Weights of a small transformer language model.
Architecture: rotary positions, no biases in attention or MLP, some layers without attention, value embeddings, an embedding shortcut, skips across layers, capped logits.
Each number is 500 + 40 x the weight over its row's rms, rounded and kept within 0 to 999. Layers, rows and columns count from 0. Numbers have three digits each. The size before them is the row's rms in percent of the matrix's.

# layer 6 attention value, 576x576, rms 0.0791, rows 93-169, columns 144-191
090:496470531478566503469555537518535530444518547531513535433523416490501480438482564508511513561503475508464524591486431489577517542532535559465569
090:527549438524521502523517437513512433447438471427486532493546445510473485440552513541477445463531470420590511496478492605541480523446551537448520
092:493533520452571576471480555515532447522505512546454476490468386543428492494545469544477452469472513558458444400482494496473512465505534521519480
090:478550451511461441531456577503579503526542473476556460521513470522522518511503468474505511489573510490536543497499531492486451439524492566502482
093:502553502431558487477503544529473454592457513491495579614517474540500540498488484430507489516487535496456501465564513576475533509438491473554447
097:503501563448424426445599496442460429486513430586545504577515529560573430532549513557549476454525490536531523560473469412561506426478458574410494
097:515517487523541465563561584497521441427591497548493492513475461566564545412502561436456460497484528422494465540467495506514459476565475466502552
099:538491491475557493498510568503499557482613450486516522484520476528561557535501511539532426543520497414415473521516499531534511496468506522475445
090:537474481502500504501544618496502513523602479501543509479585542539506426468444505533516513433463539462456494532454441521514464438482376498523501
088:578536577510490567448485464556441541506535524417540506504465509528454458511449501533521397456489473534523495503409556435403564464559611514504473
095:513506508555484464475540562520466483402478514383506479449497487514461498451488510532495503497531479515489494509477529597534494486426531530466582
097:435542518497500557523518449512459590483522465416503496507485520478495498444460511514450515458509541530398452586553507534472498497486507539490491
095:465449532466495530504450423515518444521508517418475474441526612544482486496511611504540592491538507552531473507475509462520499468441525538527491
091:502494521507474474518474590543467435533476437489503481483541465511490514488536523469532474504467511490485579494447591607541469542529468465482452
091:560444534558569554496499411501474552597527508454451511571526466479577518479426415524474454485509502499573390532506445552481507456497524509471534
087:442488508463498504523432544440447476490516519491545459475527467533584479482546480477523516473501483531518548495506528471520472459532451448486486
098:490478509506465496502537479425521460452490489549566454429478523444453534456488457502460522530522516515504545537450504495497461472474504557477535
102:478535529496511513545484540426539561532515457513498490492593516489517489490502504573486523507546581460457456474475539458489491494434420569529544
085:498581529515477447509512519471506496488537472521510501503523501498501468527538505555516627461523422504522490482515552496536517422456483567488525
090:490569450560481459487496555474464407519487480455500504509525426497483543473503507493577576499530439533503516534470455513505497506577505472562463
091:497453458512517481530507524526501495550512477490464489489522476439560478511463520587536501583533493507570504557501504489530479573513458499503526
093:547454436468538491458579432545476552544450469510408506562535460485539516474425520488480493500437494488503465549478431585493501504554527481457518
097:542537520509446468488509481438465460486451454445498498505552544534504488508472540576518499541465515543510583435481567513507497499483494542526416
091:556554475563501575429500493490438469545548514529463515557480531536457449479480412541580468372463417488565460511536518485521494406493489557465511
100:491538574533513531483467534445501482466520488586517495551481411436514487499528474497528537514561505478525548562468467539558529440490473487518442
087:520544505494447453519477431478454538437476531430492523529444469425522527492486468489512452510473572525565542502570501493550519494485575504550479
095:499485476512443517525482470491383503514551513489548491509419460418513560463506492479487601498479617513486468461562494541561573504468489533512522
088:533466576476521537529504495438450516557529510497527565502582508559443516513527497539529480509462493485532550506516489447590480536468526469539514
093:428555479439469529528417540545513484432442493538557553492474554468495468518470547448486522497497594514501549471490517549521475500504538438482534
090:469508510498549546632466528447491526438523535561520497532496516531577508474465488478472493439476545510391498446540498527518430564394454487555454
102:556515521486537457523517455498490430538495457548486454525471472495562509547491550472473467497414525520519470573498464612539493521476558506471455
092:543535465542493501551511511486526590523505497520526485495537557528563511447521469556508516528624482521525439528462475534536508468444487441503481
095:508490523587555530476600460510519539523467520537602516485453526478425522469471521455556523460534502487471531480582492545474448459545477467544498
091:559490518460486505564482449514485482512550522555405448481510439536539514523492527516457495526556517477526447521544447477487513426450589408494526
086:528481449499490502478543523458586544513567498560477451493426471561571530535528502490530539469489497496485498557516430459475487570488492510432406
090:526469529469512454544543546546543522501559491534473574534451525578423514566431426564470479506482500538570501529546499537480474488491457454484477
093:476549498456490495499516542504444503518514462491493566497547512485523457521538564556524448518440408526549520455484499537439479504537553445549526
093:511529502444480543559497471419529455518546544528536467577488503452490522514482430610476559567502534441511530453462486476554505460456518459454508
089:540484480532463500533430491452498451588454483435563559563404513584511488548462397484538491534540539487522535525489495453492510538471458503520552
088:536444498562567504464584484497551543458467524559570512499496467491498526536497467481501515474513514473538573473453573482451471477468483580511488
093:444444474486481443509471526526495413494489467526517504534554561514531500538528456487444525534468493519489508410488575481497451504467571449500509
097:461497580590510476480507474525483562465506407452493525504475463494450460460497478515470540410460504523540527542441451468507462538527469541516475
100:570493551507524524534562443475476462509546499518489485464532512483429470496435549490451528474560480415513471518474464503476543473487441518482520
096:512560483529518508532483513537418457495477513494458479480511439525481507515459530517525449489517480513471523493568480538499407578510487416469514
101:515556504516552440484474468407566424443527564524548399448511497497440500484442551478468504547518562509470413554546404535482490542596490542519576
102:500561524583465492479558491494412553443529592529499477579522507523490491481510481534533531504522467504440549444491496486468513506582536508449569
097:481408539426509446479453569525462587497458501535525486473556455488512542521536455463517540529531473506543543528491564493487473485509487461467454
092:544560539485470485404482518534490529500549462530422528495460444479517533464524511443528504482440513538500586450506488488450477517542544552512462
096:522487513460525527485414506574523553487514498511551499516469515496480537517573568503494462475458479507536458516555485515490522487479541463517516
098:495471533496494561434512453543461510502490514512494575557506483545535519440460469568510577464508561453485503466556481445398475484573541495488478
094:518447570535457479573533501524455482580475499502501502492478469522459509459586486486456429483524453506484522469497492527567450467487426494469534
091:517497509491448527540545567539482445556497540497479509486497465533557469477506467494443427515534497543531500510507520485449433558553505534519569
091:441461517523562554518555541454570523532525534499494586578491585527509517468542477519468523532563455487573542535559543472506472529543487565468506
099:465503458500525529524583523521526481457525521449383510473505380538531534484481536479557425533512534441464479450517499545563484532516552525441497
095:409462497512506437474474535476510535464445509491500517563499535517508497416474466438516551522476492423469483475522496527537507501495459461484511
093:534503496430508533440499523558535555480479469469508548511525473480498475476490464548545564503565467438389511429556530519552487506558534515449502
099:570505497468524560560553477506524502527525473467468419526503529476537487427537490474578482453521533426470496533495515490480491508482478552480477
095:520540561422489451615560472468464436571519535560447556523559573480436519554505492425473413457488534525523426507498471441552500490538547438481545
100:491581450529477515576474467472478495503532519456530542521500435460487494513480498535495505493560486454519525475470529489532578488493451456472504
091:549539444486511578518532465519466465560468499466519508455545476577492489537476562531466489523436597517471566485434567545499587555507477492435487
096:444438554462551588449433487534481469470529543482506587482464495478455419433501527490490538437455467402515502467567463466575535441486446528491483
100:488456425581463476529539504528493555421479496562553522511483440549496537536457602467536399527539486441481531516482495520540494426486485529535478
095:530580561532473474537557468520508526471553493498626457523507542492476560517564445483528482489525581542510508439492520455513480401645529522479494
092:431512556407486545536538378453492518546455514459496539472526490501451530518481473537539590508527499542489485458546440490545517515463488507508467
084:469521506502475435480536487471571460499466521562495482459444525428481538537549510539493466513483547464461550518532486458532439530475503572514520
094:522517499563545445482490539499506539500470548481448523459568484489459540519490531510433522518485468420524415471470563535509515495458519564496478
093:521495525482499510495508558506530567495475465517472499506531547490498484501481479453529446539524505514483519463500456474494473517572556526543490
091:521555533498443506570499477511432560524525475484471460472540486498514499574507481508505539455530475558448510464540521488516484563492466496479508
098:531458450542479548489483491457521561508587541568411488481481534494506542395522456511493476490529531464473549463476485482481409578556461571456520
098:531528495485488467569506510423442539501498399498488519515467513459499450465502474523499514498509543448473529510450449508493458529454495473440517
091:468497501471528524555540432436499597472446478486515558537436538477530452528490439470519494514485524552564448500511523621551405564415473504487555
095:436536441528541558490472544536484526470516530441580574462464457451461511520513579548537451522536438460502526554525477492499522545461471534550505
102:477495471480516486444478498488516427497450452473517505472474563496445541521474470446541588440410456498488509548509532534472470451485523511513481
084:413500528486509532475532517494524485547568501504524472520500460518515471557418463557540550534534546623461549567502466501514564567548542520461482
091:574540563496454450479502474489518472502500498480536562524455510536475511431586453439550492524523471526498593483529584452498557492530508521517525
097:475534462521544466522415517548440471495454521481538474502564499437509563484467486477585523522412507538520460488534542457527521530461522460441517
096:450420455520530567557466399493538430494491470542459463537564471453428458446511474536482488549474514489486508448536490495581507517515454554487548
# layer 6 attention output (transposed), 576x576, rms 0.0574, rows 93-169, columns 144-191
115:562567407505488474487481522568566504540512515476483530498497427498449572518501535448493578548374569495524551498492488489511461599470472533417497
104:476528491477526429481428491499537497472519492464479544499485454532505478537473517547445559433518455533561432426516494535436490483562468485471444
110:463504544471520556521476495536516409489505436601510512508534496503496521533445473454538577534541583514494507461506477519499488518528530444574503
111:557478449481465546532506383580506489414477445412495478504490449560497461533495478515541409469558561529516408513455464553571496526409431558533511
123:554409501497477467603473523539501511517448418485530504433492468535534470453509506535507455462480461529493503439482530470386510540520526473548517
109:545493538483513524440515522551474457525448476534408499501494512471509497492546378510600513453510483491450549596474577461524521472526487474516528
108:528497481497477522373492443506502521472515517425435475456505529442460552474566458453543495512480550532466550517508506556512572455500497515450429
109:493460557483478509424513503557533510450500503616461560517557500466440516515487492504482523565530487507462438431495509518493492465513466449522538
110:523547564474550455453472516480474508557482500481548500508559510521556510530467518551487463359446486559510545487525444468425491507491440496451442
115:521483541516451468532474438470455467481489499596562486518512561529554498560488507458426521481501494508519525518446475507472499356570518501421448
111:508492507505495498487430467498513472458492521501481510525509487481481509485540501483469469513466546474560580465522403485523507532458447450531532
109:514535437482480538513499472485529549458498504535505534501553531487510473520465476476516524529502546541597474452492444591541461451516519498485511
111:487547516485440434516481520479430489503529432474534576380408490510524405462556439549466558571456498427547470533486586541586483542466476495464560
114:521588506537441492528517490483483507437470491590432491519462470480569522544540539524538500452540550468517454485510490557575475533555492437565518
114:520535478472510556470492468522440464462421473454505529528439536514518464501522496472551511603559437492560488579509483465432435529444455492486558
113:492499431489549416531495524491521502449512474486503500516474540451524505528523504530466537481473556433541558456524528509466489489516547497423518
112:587475517535486522560529470510496492474432479447492479441520456544489520467475389523490510483481512465525435608547467471522486540478504485435437
112:544529479478544500464498475554554559504478446506501521517537501435565512513527492517439428531392483501499513535420499499451518452512527531479512
109:414471531544481507492503561499544517504495554518464480504466496479455522478485497496530518499492458499523491538488490451504511459485573500497563
107:552537493482511495456541484478520536532517414451537611424488481538463468560467471518473499478537454472509507558577519510477546449516501455495466
116:428543506495496461486460514500466536538574517536540482382545528438528531510427559476544536477529421574597529499499571410503449541495525516442517
108:505516552550584534475468545510460457475512439520456506481565492511486480418540506448429448484545509500529553509509493484466479419435479580437539
107:465522444530523513479491409515424507539506461565552501485454522504496624444510499490512449500486525508536494527532512399455517519549493471454476
107:498529518494466505399509477496510472497484470515485554486562505553457461507523485484463544554459545498472378543493490521521501517486479465455432
118:501510577477530503441498423536503472491432518523472533534459512539525501507482473475506486531472472472511517546508468487443504563507527434473512
113:483505511440530490457591468501486455498455537474464421515497403543476517520511462582508431488500523512497508486522523492483497495522541497531532
114:507498534538544499472521432447504504552475566496588473499526472500540512490470491507470481497439443535502465548445469505405453501488581468529504
113:492488532563543498445445519519470574455478524445596583571488539497486591509525570453536507492487491464478522604528478516502524499570494462524550
111:531512494458484486573494529463485513496440542476514535494455562549446544532556517472515501519488534513405518519530542481476486493439502503549542
112:504522465460432493548599468493447489439446509485506472529498482553512490472492454500483511510541464463490511478409554554568490513508416380510451
111:468552500453561526499506509507531541365500459469485479562558463495474454491468497507446500543450567475522483489468506499477484459510468425505569
109:450469555436553450479516506546520423470473449519460465502435530482485453497495552502518502486498478516524521581520555463502465514475549590457589
110:439448557473546521476548472502502539500429518505538500500423626494490480540466524439487526506553509457516441546520520518533449526498526542468498
114:464555418506543466537532522516446501501495436484454436494493473570499540475473515535535526517555432551486446541512490527508506438543482483514470
109:501531487463567532477462521529523485419520447559513544521461512559484549447441476484539510567525499447526467455527524560456393513502560451532458
100:529515478467455516508541483469557415553450520539524583468547460481564471487497546557536477528478537506548528483563487518427536508498501506523463
095:457476550486551456447539392499498466468503469485498451520476459462465435526501469499472451505454484465499597491514515547455514506494432547503512
103:560535525504556481507505504507470512515438509489524477515508462491511542452501530554503502535514491553505542573551529466448495548477459472538480
098:534501486562509559501577466512477461530468444529512508514558542473466491555541490486528489498495547441503536480500495515525566505562545489546535
096:529513555510483438463481450527483458558509482476448469555477519551505458477515481535428517506505538458474467526518475555504436530604505518530435
100:508466542508532485564455413477476542463522526534481471408527473469503514532508522526523488547536556531516470542455509512498508485428487515408474
104:477432536492550531552503470515484503474530478538460487457499505464469497434436467563465486539501495517498514489476481515475611528538476415555451
100:502471426518567528599422519442519554489492530445462445541444501440455479518532463525463484484472490486469526489562531518491560451487443539453474
101:553504521466440547521531472463571482438546492549508514435519491506503465505466568483432504406519520429494562420496530474556477508544516443493461
103:533553536475476470551518464506537539551498538456458456467481524515553537522593484496418500521477461507556543459519517523505580500439477462585532
102:467475532426529541475513491465444470485543574535481509485508421546475472465510522543500440469500475541445438480536527524412517542523530492441501
102:510482481475509461472500547526491460502456481515449523446473521457474522466530499531468494586477518562474496527530520471490560475544533461508492
100:489550504494481486557544475490439474490562540524488502514492501502498547506531462597540619521505487471505498497542502523516454523497522505521534
100:489515482487515467450508426485488413488596501457514535518538439441503495575510438595536523476506527497477414547595455505542477471512545495502489
101:497604561517539499500529517508482500443443471497477438462482498410498510510529505429476485515494451442505420499465528482488481479573491501469507
099:529552517556561520522464460578593475460450526523556471489466509514525549525484468513487487453545513574463485491536442483495552458523451486458501
102:535499485489443562450506556522481574522513554504503513511522439533523504474543456524493462541508560534519428542504483529539544526559532485442485
099:650499499567447565525559497548470442491412511473488525491554501423486490508501509418470473528451567544487497571462536520524523501474495552506436
104:574457487522515396457435517514523479492504509423536467451447545427446530542438544497544581450494488526473495533425512515516498459515491503545487
100:532484513575515500483471497487536492495534468570506429551488491551536511436438460541471563454515473494475458513551459414428461471497462554535543
099:533460555521485560545533441511603478495579460507450491556460440466510469482422514520485530528541490517508542505473592581549476481545481492569469
100:480494504505535462452551477529524479465465465548456518502554495490520501483440449570499508445493539500416537514566550571493486503458527466566535
101:552514498521532521496553501531488536428488444513515537492425487448495564466462537485473511456494535503522471465528483537544456499506519492510518
100:519554493472521505513523526507465518493463537505570445537513577489417457495517437480481482482508377536598567432532493596450519483551509519535450
097:594463510464516458537530544488526591510460513500473498538505484491497473484490492507521475484502448485470422470551520474508505430508462494482537
100:528475532479468564473435557475502436440544461489501522545521452490513512504481537475515487554545444429563494525473443551514461535483490482529537
102:536496543473528455542500495444440511485503493468515556536497536485488397490565479552481598549432459522515442501441525415436504505587530553474469
100:543564512494490503507512502508495502535518503389489578513458556514484465497492451519455460502445458529471595471559528488578465447516498516482473
100:459543540571434512525494501508529499459566468489475508494479427582433516554561527519499492444555551527577500558523490526465493499534442413527577
101:563491497462502449548448455539472467483466497467451509537472533531472469462508492545557478461452569554516536531505459555545529513436501481535507
097:505452524515520560466553506491526487508467529530412559529491481540483502532600488407481502494506486482463582535515505544473501464520469447530505
094:524499446549520444534510477495528417504544491495557486564516518473499488537511550527467555527457460473442454593491495545485498446478482428474507
101:510464525480540461569614491524558565459547530495477488485541459477565554499557514496519495503505533467487480537389526493445461419506504469447481
102:503596494506485438554459492527512492515542536465445559523551527502479502485454533520480517497464448558421516528575489489439525488441477579492496
100:472498470479468523515569470497529556513501452536549455470516504478456577530513465512496505535488488550548458541486568464426490464512432415522533
097:498584509541523533496517413509515534520543495513477504520458583510428524555532541447477526546487512442546550523497488493486552496484485542533454
101:522513485446424494489518439493477512506545486484462605448533489515473500524470499452455432524455542438493514511506540460527531430544458533511457
104:449531494452464530522536502505508449482579465538470545477503434533501490506466442568439506445438536539542452516468467528512561486465463578534551
100:475537498510558469519475442480475474502537443565489494485411537521400532493503516484514523478525516395465487508456484498530490417489435519450576
095:551548514461384470391523487475509564548471523534497569463432533549484462425517479486510424551552505531535434483481476487483480475417553550508519
099:508457492507514520460538510448491449508466531470479455485498496474507472498502508519471521525564516486490528496559542489485553434472543577505503
101:541526464478476523497468480608504546472493456418529516510540454499460491484507565481565525478517553481512556465532446484457493576522433508460479
# layer 6 attention query, 576x576, rms 0.0588, rows 128-191, columns 144-191
085:498504507448467543482467519498551516418474551531511500497519529514600487509476435453522513552585532490483521505471450541479512478528533510519502
101:507568547499460541460450533539546475515493565532467518437490523509585449487515422539502596609446516523483487490432493540540503446444558423532469
076:449544528552494462497532542527483482501467559474530418495511563503615498497488364497538539499575509490512491454478494565481496408511514443414496
090:480456492492460497428468495479611511473472434455464517589521418481443460497494514478447526489509533499515506512569568515487479509455455527509526
090:484418475499474585514461491463512518459503425510506534522506447448419479495486611478437477466461516466537511551535584518471535484472465522564548
081:534599493517526479516530543483460541539549461470558472572487548459494499527558443463558466541552544535479415510541402502512460524538542485460454
091:484598558472506492494474457513525562476511451546448479483507476494472510466559482465485504541424488465539414554465590468557563529458434534534485
094:585535462524482472459470431508474536523526565511583459506458460480508505488511550507535462469546481525534441514424447461533474443485454492540528
093:482491532464529525496460478487489444466455339507490501469520484451493500524470562481465458433471521476522455495535576526506475534402464496463475
096:425532499499526483509530461504523483567553544585490501481458457516507529515483540465462458488443417526403564498508482483521522413463512532453502
094:525569491511497522492475604468474492474500420473439531519426496525543543480555538515460491556558524526508508504511508499515482459496518435546505
083:482543551475506579470471505433523481434469461470495523474546453444528485451520501474485508555434485509514412454516564448512542497482482525469552
081:502437536513492504506451482465531514489474497457610496505518520457507480518471541528487546437515520498573453536519536501487525490486476456528521
086:533566501528565498621453492462439435435510464497606434456446525526547477576585448497537407463537472472484516451520517542462464538482491442472534
091:533500484492522512557494506524545494515487440489438506465460496508556489535552550505446440508523510488531519374511525546541548551517513549553555
088:582492454520563488503536513478518480517481436485501522446533456530489515573549437459506460515557508415513577543536451500526516460453462494515480
082:503496575569525424494532526498554532522482445505518536557429556535428499507481441487436483534559513484454528442514546517465471465484478506518470
084:501499484422472547469509451564476518516534599519430457515485547570527477478478396518470482507417530516475530537477418607484513529533500531477534
084:527462510514530471490486485401504509550455497419539476538515472512417516510471510536533465541506535468540449548532467480510536493515441535460467
082:542441523477494474430479534493506579537497440512436484591563486449578473513517564537525574476460539521552420565560518486564490517582515540496545
082:446499481533501429501492490461548531510487438536494554468460466515514541496507453554509516459537512521521464448488495540437464559528469494440494
080:421445482534460498579501524521479543498474464509419530550538540560523474462442456507472498494513414479504505462531468515587446502481543509472520
086:428546457454493514423490546538463505506497534563436521461484545458536483477503515579499571480426516410489500485493426537484470536438453546559415
081:505533559519571530531449521476491484496480495452514505488458493464535474452544536515505474432497513484487505510522536494541491501446479583510525
083:441509516459537538480461548449517522466478495550526508560496523415576473500437503513569462519512544517480546472445515527562473533461481455518507
087:539481549460513473473534518448546466515475485455516505480513484451560524513438525545522468551524556578504529552538471523471479515587487545482449
085:443455501505524441442506574480505466469466403480438456554470483555498474513489438496513548525497455539518433468495523414538488455413461489571533
089:523500486496513496456525524490496516480553498596536488550486439418505487523588537458492463427528447489543503444532551513511560497452445467522542
081:548464530596495496549490490511510489504484521515496451468497531455474481472530529466413570465497510496475517591423448520598512538505456505497466
080:481538524537464517454559493451497483503478531601462509555467486533468490510544470490480512470510481479489475533447462489468493442544559438558461
089:542493506476497454481507481557503474491461495460419465532528496535538437450546490494544542475534510498501467538473450510514432425511516492519479
090:479387423499520503440453485432499485543469546488525468510504483503484440453476496514508501465367526546456539540509471549496464466434489551527543
084:465443437442557541510520460429435487543485544466511551495424521531570409527590445445457491452522513561517479585505511463506545536423501487503478
089:509505518591420511502560474491503502484489497446482504615488466575501535551480572493493536529542502493510543498542553498488487491583527486503528
087:541414474534504509432458504462454504536526537526490511457562476484534540481536408546470611488527573520490509550535540514547578614528492506510505
082:444545504528482475489512464533492459501498584537533538503516466531538463502471482537478492514478447541550521591494456513557476491400481517469556
083:535499544449488477497494492482539595466485525561468513468492471532513528469511450432590548464470540508548452547470460491498549495433512507524576
084:473505515515446475491537504461510434459477549437517475505455430486460532605523531509499494504533562459452469583485540477507497552493433525477478
084:487478498482442573506483503538552490509514471405527578500504425480473520494376512515484402436539529468592494476467494499561455550563496501479473
088:454500473476524466538533533479516477512493468494468537520489567483423497498502550524429522497539446459549521556468559490484458481490509524565519
085:470525498522514531522512522456438520531569551463406485435495531482466525502489530535569447552513500519505470476482494535618455471468499516505506
086:564485506454484485481524530551493500525509450516490454575496504497432495470516471427481512483481554538505480519496542489454538560427483499555484
094:501508538564535523513514506508626561478527440497510549520495461502505594533524506505477460541510439554480441426487501478535529412484477502460514
090:494561465570467560515516468453493446486494583518555525465453511430571560501519474483443500561488488507504490468499519498438477501463511491473542
083:486578532541502459550495534490513494515546514487468497559448503530491603513437535557490487537454418499484494501571498548536481476459531534443528
082:534509494556528522499524441457505505576524520553454513504505492500532528483445574494473498502480439503448503446440557526526463503533543484488470
085:499489421570529566572446462433538527424461453483552492518500466468471467558497543467458547466505532482462494506562458542485523494478533513535433
081:567525549512452535592493507594440539537518475518444486478487566521522541500473475482433591547424529505457513508446502460512447502535459544495494
090:471492538547568500525489596533467481469470467485526484478525517499544460516545511487479492528478584502451483462506496490545482546484486520502503
081:563519514510557492492530517539517551486434446460514562522483451516537505544528514504471542527590478548421476507563468498531506511477480523483585
089:555483450479500539490503503521547505504492440447508540532510527500471484470548482491445448458469436454475490547541474562480443519461569495422474
083:486528526473542447446508524416478452573507442475557494502514433554491510522568561538562494558465553534549547492595520526534506516451531413447425
088:548527495479444453501491500499493559476473473442499493478526559481472471548567436454488495507444480453500512455422531461409522500465490425455452
078:543513481516522476501470484585489574539503493533548587491500528497485509555541558489507483546484511501541571433434492541515541465433494493521619
090:521527473461553485499502538455479540496450499489425490512486481519484500505510493509563559567458470516514495467554433517521463474464564530506446
077:487461479495473419440481517486523476463489487550436499501506482493471564454525451505468506523536473535544479475566519483538502489449415528480496
082:529515485521467568499546558482491476421521517546518555490489511483481495536468530463461514437448470490525547546485559573515483479577539515437483
086:447460481441465530436529499475448536446474498579494474488533485522512491563458493423436547519418514465486502488508568537508522495514570526492480
086:486450518514501517426560453511557510541599545439512494508547485480528513490499530513499454470527477532493493454499468578558515462441487464459528
086:491529533526475485489507503431558445484536408511488487499486564496560479512488483455502544542504486541489493408494495518560522472504541503549532
081:466432467520481544479517455549489535417561550553496466460561435495438489435479500427479467424558482505535518554440493516485515600550565522525551
082:501514483600556480498480467456510471512521530540466484541568489446476527492532504504498445516522501451512475522489550459546454511481463553465418
079:503512462532502478499500460499480509474503496485489518590497506512482479496511454501449537587533472411465479528510532559476475469436539402523455
084:476452468458510520510559462524488514479478527461466509487441527579452435468555484401472565444459457513520538560499520453525512531551468485504499
# layer 6 attention key, 576x576, rms 0.0584, rows 128-191, columns 144-191
093:495487416514556459535542485433518532489504482548529484497503533488470486547465488504475432400478494486515543558513524517551511444574518576533506
109:455491526512461570505490448503499514483467672541533459513569485483573474524498440442463460557396492400492452529501452530522489464504484515471486
097:436497501478503481467504504519445510470416719581486468492527499488600540477467488472479533516398463464468484469467464542489495454549508521494495
079:498477520480548491520519537506509486577418404479482409510472558486541458451429524540502516469528420540518490492471508485514539541529520488450543
091:563474533503480516509512476409553478478554284415462469477521504552471486519537549499534432485487480570498523486514498487481437572422507477450517
074:558482481530517490516522461444550508473476495509517535446501525464505467508520501538518508459503460431553484591538530458500508480459451558482515
088:521454460533488535454400446477494503472562493420530472515471503502508542469564565478524409511567483495509480484588524489474562503437471478518500
086:446561436554570518509550491543560544522446630507541512513539527508503469570547425510428503510480539501484600410510387431591458470478511538559538
099:535547618476488476528474474512594440500536308416539470455479457511452546472455600543534512471480511531509456544481546519427480543455473454452506
103:547429463510412497514541468487458547476503671504539495598549513491528532509476433534437528540457553476462523476505601496421473469472519624428511
081:431457513512450512481507508502457490512530452532524527470547542504463429532440510450556554473512486523454478477539490482443508513534538528464533
089:477472462472445435486552469510512435525486491416483535478451470464507479579521510539495502512526500469428499532480496526487521488603500455490505
077:509548533507481493448456582431523429482496536468546449476523497494494470504443473513515436505577366514444532497494506534521449545567527499437469
078:481443534576540463492498515541531435506502490521465535478551472520525499446528553581445540564519464554529472516509508482481448498501616471516468
084:514527562463515583534374496425528473497481451472566550463547494496507444464449488534526485459507439491539563486472469498529517505540438481467519
079:506584429432450515558492505404476512507531550509553511496541537503422510443467530553511470463495390508532573496479511478496482534556537486526486
073:521553411531505455482509451484537525535468532510461477494563475528538487435548604548541479474420423493516471521511441493569489537493486528497486
080:497481503462476504463509516551455506489479481492473427452396474486469512431613500492450450487537495578399476472614521570461479475513551524490479
079:473442512547499513536483537481531490499500527532430517553453476520516509467483448491518459462491478542466540492549521552444457491466581470479575
078:527458464439487494504524472437534451510442476435474484510596540489516485499444442533553438480506443559474503571514531526449539488491453477498494
082:500480466474509505464531533519513466491445442527511493464547439441477578473538510499547462490444501516603517549509479476474521399507445537492471
081:474575512501424585432537513487443433523496472448498479500479456431516440540505513498511484480492513555551442498491450571520491505503478454526537
086:526463494558478604485553513509504502529463586407504463442555483504503458509452487491538543464439522525411521461421551519523585452470503452524479
075:533513525500457536570539479589532552563486512546453545517555539520402554489490469517517486534590507550571447487549462482500469516492461503432542
083:502578561484488532547473477485507435568520499551465435521559476572460515492510419435532486485551478540533509450517544535497492445477460534568488
081:452484504582457513502500454512523542605487495492500459507560487440514490537490455532483407482506432479452513467520526419473468548464465525563540
082:500528471535466497489511497449573478486527462546527437467498461559533542520473517446517517481500519454489545573470504518461470604507499589439509
079:455549492461434485513526456545496481507469524413538485552478495473509503491516556466444516576556452531402443565456403525480460544590466459466534
085:487465495379459541552481499490478474458479540475570528526528431528479520493449509553469459433558466447466556406438552491396517453544531462531509
083:488396460483568452479447540553510506459497462520473529455528444512476517487526567436564544549505452479470399519464470513520495535508438499492520
083:489505474388448537541481405444516488534540407518541458489499515502497492518485517496472543511463484479483482442457499516532479462490470432474524
081:560557415511534453476538510499509575501582519492480496512523484516469578458491446487526551576507463449477564511538496487479464562487564520459468
079:493450474513498454473485582517457486416431493491490510506467501554501569473487492529553466454515477459514610496455549514511535449402590544459459
084:507501498459434497485484461486492445532532410499592491495513494472502519439409456470564489501510468462515398487517473485502476454481522538516429
087:501466525487561545546555568514532506513466469450482478500458465504560493436589526526489442499461450515464562527521498541524553523461463428481521
080:491497463537461477517463479579479473464499519553467448514548463432443521532486485527460530538487545481448470492496454440449524501516486506469510
079:539576449523503547394518525510512528523540527556549552505589509526466494462478546479439465545560481415543463551459512468524443570454499615533442
081:545469470492520547516436490488532445523502514516520501495507545555485465521514475535521564556487499447466527533477488498503475508469546462496466
079:471461503475539460477519411537518497502552486513509509526466481466458500493525520456508519489471483466617496512561507488507509415462509531520524
080:474542487442534471528511541485509600474460487559481485496454536462559488501428557447518560504490561462536470470483539517505469489588424458561460
083:394512493470469541503587537521483542517511555516459496506495489480488513467522530529470450532534550543491580446504498519415511529489465497461616
083:410553438474466469501514537483511505504527556504522508448488530512519453493471461522535447437484413533514521497474385520497496540578485481484480
083:483469449415549438557509508479462398554479435421494540536473505517468440531410433505577501509484517483454491483462407460575507482467563505475533
079:441496495440517467505497495460446491475443537509480492482462524504530461457542567530521563430470534577454491455494468527461504476542484473532492
078:502491498495542538526529398527511468497541520562517458413532469538549504423509462512505452537518493509523511551449548408478519482476478561473445
079:472533580517507469563515464443483473516540440566565539519556498438518568480442496457492513480534439491546469495527514475490506445542495534513464
084:540542471512533514482521486488490448577419464486476449558569471496519544545481478524558554442458434438567425500493540548434430416531502536547524
077:534519479487534461492471430450482490431547548536518509501391539512476552488438556466515509543506542523544564554525457442465548532516521482466506
081:558584543496424481494477478457511516530419587500464488401504521428525549506494493554534528461455534521455557442511525397520491501383494486516450
080:524477471449541494521518524555544572552479478440460560483452482473469496499536443518555447520455483479552492511456473514529551535474503494529503
084:556497568495499505506523447506503496509480461553540455426500488573550422560402546510467497478507388471538507553534510521518513507463502545560449
079:462454442474498555547542436471535529463524490559513531527556435439461515543446575449468459555493492531452509539555498439508454474485507532553479
079:524489463466515611449448494547584531512459477520462469540559538487493454482449555468449484517549487541561511536543487494536495492586484507556444
082:446520524490500498471460476469485503493499510417561489522452447465461428504495489586532534464473544569440441574493517448519515449547457513517491
085:470527473582451498450515479475546489519524512552470524457502566526508535502535447512508487467499551493463587575435482471553534482476511490504525
080:392532476432548534519510505518450512521489501446511519443491515439574526547488515573470483538513473505426471431493491533507524488517515431494518
079:516485481409517426480496451473470476597483473426474567463506458522596468493459462524586454510544513555483421473487445512543468525588461516489471
081:568490536480475457440495521515519518501521391408525465482475457544521466516535492538505453464462515498460518498482427566480451517477507523504492
080:530566511444563523503471432494538563614461416532547475511586484508575611608546465524544515544470504475445501513555500502558395465520576468481466
077:529531527442470526418507573516466515563460463510499444448477437434509543499512464531509547550542448468506461460528459543415515539504510449601494
076:491511529459547477519594512545437519484480516513544570511497523476524508572467422512519492479501536494515534484608522512526467525471485489473446
082:527516545527514499531441472475608525501494486495568449543552480557499510538569579526564528518462516490442495500479450574481546494505513500502551
080:475518496427496498561481495516538412457502465500437431502504519454519539493473541450493524470504468509541478574481473552545491481522537512473453
079:500547454488487487455503538441458507504464555484503499533445457397502510456458556480527514502540503518480490511463521546510501482466536459552524